Weights of a small transformer language model: vocabulary 4096, 102M tokens.
Each number is 200 + 40 x the weight over its row's rms, rounded and kept within 0 to 999. Layers, rows and columns count from 0. The size before them is the row's rms in percent of the matrix's.

# layer 12 MLP down (transposed), 512x128, rms 0.0582, rows 119-124, columns 0-127
094,200,150,180,186,127,173,223,181,189,140,196,172,171,178,177,241,189,252,135,157,251,249,186,159,227,241,179,183,184,170,266,265,134,196,221,252,211,142,207,235,204,244,179,157,217,254,197,205,232,194,243,256,247,199,218,196,249,203,207,195,183,189,157,179,154,201,143,235,141,250,266,233,171,184,171,189,249,229,159,171,143,260,220,223,239,288,145,136,266,92,231,174,143,175,235,177,201,187,208,258,243,243,220,306,173,213,198,136,168,232,208,155,229,235,204,194,266,222,202,160,223,277,156,181,207,141,238,170
104,224,144,228,167,211,209,159,138,208,226,202,246,131,212,175,270,182,190,196,211,248,164,239,223,227,189,172,187,184,156,178,186,209,156,212,224,170,194,206,188,115,143,37,207,217,172,165,265,188,218,248,198,185,206,201,128,191,157,151,194,142,196,221,128,260,220,207,255,228,245,145,169,208,177,217,194,132,254,212,193,157,181,190,272,216,212,178,173,186,139,208,197,174,203,265,202,197,187,237,217,219,161,104,183,234,230,296,225,231,266,243,266,209,179,216,213,204,187,185,119,154,194,197,232,259,245,151,133
119,144,177,218,227,227,167,194,193,251,251,228,194,231,241,251,202,175,221,213,200,241,200,175,250,290,202,233,255,186,180,189,273,196,227,144,172,203,208,177,277,120,193,208,194,170,151,241,226,146,230,186,193,187,171,229,171,146,182,191,165,164,147,121,220,224,233,198,194,280,197,212,193,220,236,266,259,227,240,166,271,241,275,199,187,144,251,179,229,130,164,218,246,199,250,222,240,106,186,140,192,147,240,207,210,233,159,218,199,106,217,197,214,156,195,192,205,285,161,162,210,175,114,268,169,122,198,167,189
096,163,198,194,230,240,101,261,178,212,211,143,214,158,192,229,193,175,167,193,211,206,164,167,176,263,277,251,198,214,216,233,198,171,206,238,170,235,206,145,228,182,222,176,205,167,97,206,191,128,267,225,202,236,213,304,260,266,165,201,226,223,199,256,197,294,205,206,142,184,162,247,190,171,214,199,259,228,145,243,207,213,199,195,113,235,172,218,200,161,180,208,241,236,173,116,186,247,213,224,157,153,161,263,115,199,125,181,175,209,207,265,130,202,179,218,187,249,210,216,176,209,207,227,253,179,194,296,169
091,243,291,154,150,189,191,147,257,152,171,210,184,227,159,214,125,191,251,285,268,221,142,194,125,181,123,168,157,220,203,242,160,197,235,226,186,202,218,176,154,200,188,113,232,193,152,170,225,204,251,275,137,222,167,163,217,169,213,201,180,175,251,197,185,227,200,248,176,255,198,271,200,246,234,185,209,166,180,238,194,141,277,232,263,194,247,157,250,201,225,194,128,209,207,154,204,181,181,110,140,166,170,157,127,238,165,154,237,236,256,241,203,198,201,208,151,156,162,173,222,154,173,206,167,216,183,232,254
099,181,213,213,216,175,256,157,191,209,255,193,225,122,207,84,261,185,182,282,231,220,211,194,222,177,174,185,240,166,199,203,101,185,197,212,207,135,182,164,142,194,149,172,139,241,224,118,173,229,187,171,182,183,239,197,170,193,193,156,143,209,234,138,221,141,231,241,182,245,198,163,211,161,211,193,205,207,180,203,226,226,276,195,240,201,217,124,248,156,173,154,318,185,226,154,192,241,212,174,221,169,108,176,226,159,236,213,172,215,185,205,168,170,200,206,197,135,240,206,238,217,174,225,215,304,245,90,223
# layer 12 MLP up, 512x128, rms 0.224, rows 120-124, columns 0-127
100,171,154,212,139,148,130,231,253,158,199,239,220,208,299,156,241,188,166,231,279,257,185,188,215,267,222,149,159,257,173,143,178,190,252,156,186,166,194,215,205,199,163,236,186,106,183,220,233,204,193,164,211,164,198,189,213,143,229,226,172,233,285,221,171,207,192,230,226,138,180,181,183,197,266,190,213,170,171,290,222,192,217,219,244,109,218,172,156,186,192,160,279,191,141,197,269,241,241,226,252,193,238,114,258,131,231,189,169,187,194,193,194,143,203,165,160,198,232,166,229,186,241,191,149,178,104,196,176
119,172,191,181,132,182,133,249,160,187,161,148,211,270,194,205,203,225,172,171,137,167,234,203,191,158,251,111,240,210,270,161,227,95,183,165,204,121,181,138,221,232,221,235,259,191,185,174,199,225,191,201,214,169,207,200,178,184,203,237,186,134,215,217,103,209,164,173,232,67,241,236,175,184,215,230,162,278,168,184,218,150,190,213,218,143,141,234,178,277,243,141,185,225,183,181,158,200,232,248,234,210,182,255,162,248,153,156,248,220,213,120,208,234,212,202,182,213,173,226,242,192,211,158,195,150,198,213,279
094,197,207,196,142,190,180,203,216,232,174,184,203,237,129,164,175,247,167,226,151,171,252,237,265,239,158,236,188,147,199,225,248,251,213,115,223,157,167,98,236,191,174,160,138,210,251,236,165,180,206,242,202,211,280,179,234,101,197,210,218,194,182,268,199,217,236,211,140,163,210,229,157,200,232,205,200,279,127,207,186,198,220,225,193,158,206,135,122,170,315,202,120,211,208,176,227,162,228,196,169,286,189,239,198,253,166,200,158,258,195,200,143,210,229,185,287,230,218,199,248,169,218,124,182,186,196,187,216
094,238,188,242,228,189,161,158,233,174,204,188,238,221,133,190,215,173,105,213,227,289,208,155,273,236,153,226,216,250,151,217,128,179,265,239,187,243,163,273,245,212,233,168,145,171,96,261,198,155,172,170,249,205,232,225,214,142,230,192,208,284,235,241,186,207,196,265,194,206,181,239,208,294,205,220,221,226,218,249,223,160,146,142,235,189,181,200,228,116,240,141,181,145,229,168,252,238,212,179,198,197,152,176,167,221,169,162,184,167,253,212,202,137,218,247,227,217,200,239,216,233,208,134,134,235,186,162,148
093,138,234,199,184,183,136,171,280,214,219,175,237,177,207,169,179,207,229,272,251,229,224,270,198,235,196,180,126,177,202,214,191,235,234,198,240,203,258,164,209,212,141,188,222,237,231,175,238,243,220,164,166,171,241,146,180,191,177,176,147,142,147,200,186,184,183,118,204,149,265,205,147,210,240,264,263,157,208,162,149,176,214,128,269,238,214,230,167,162,232,180,183,200,139,173,239,216,256,179,213,174,206,202,208,177,355,203,158,208,204,205,194,140,282,180,182,179,230,230,222,263,232,231,195,224,259,98,187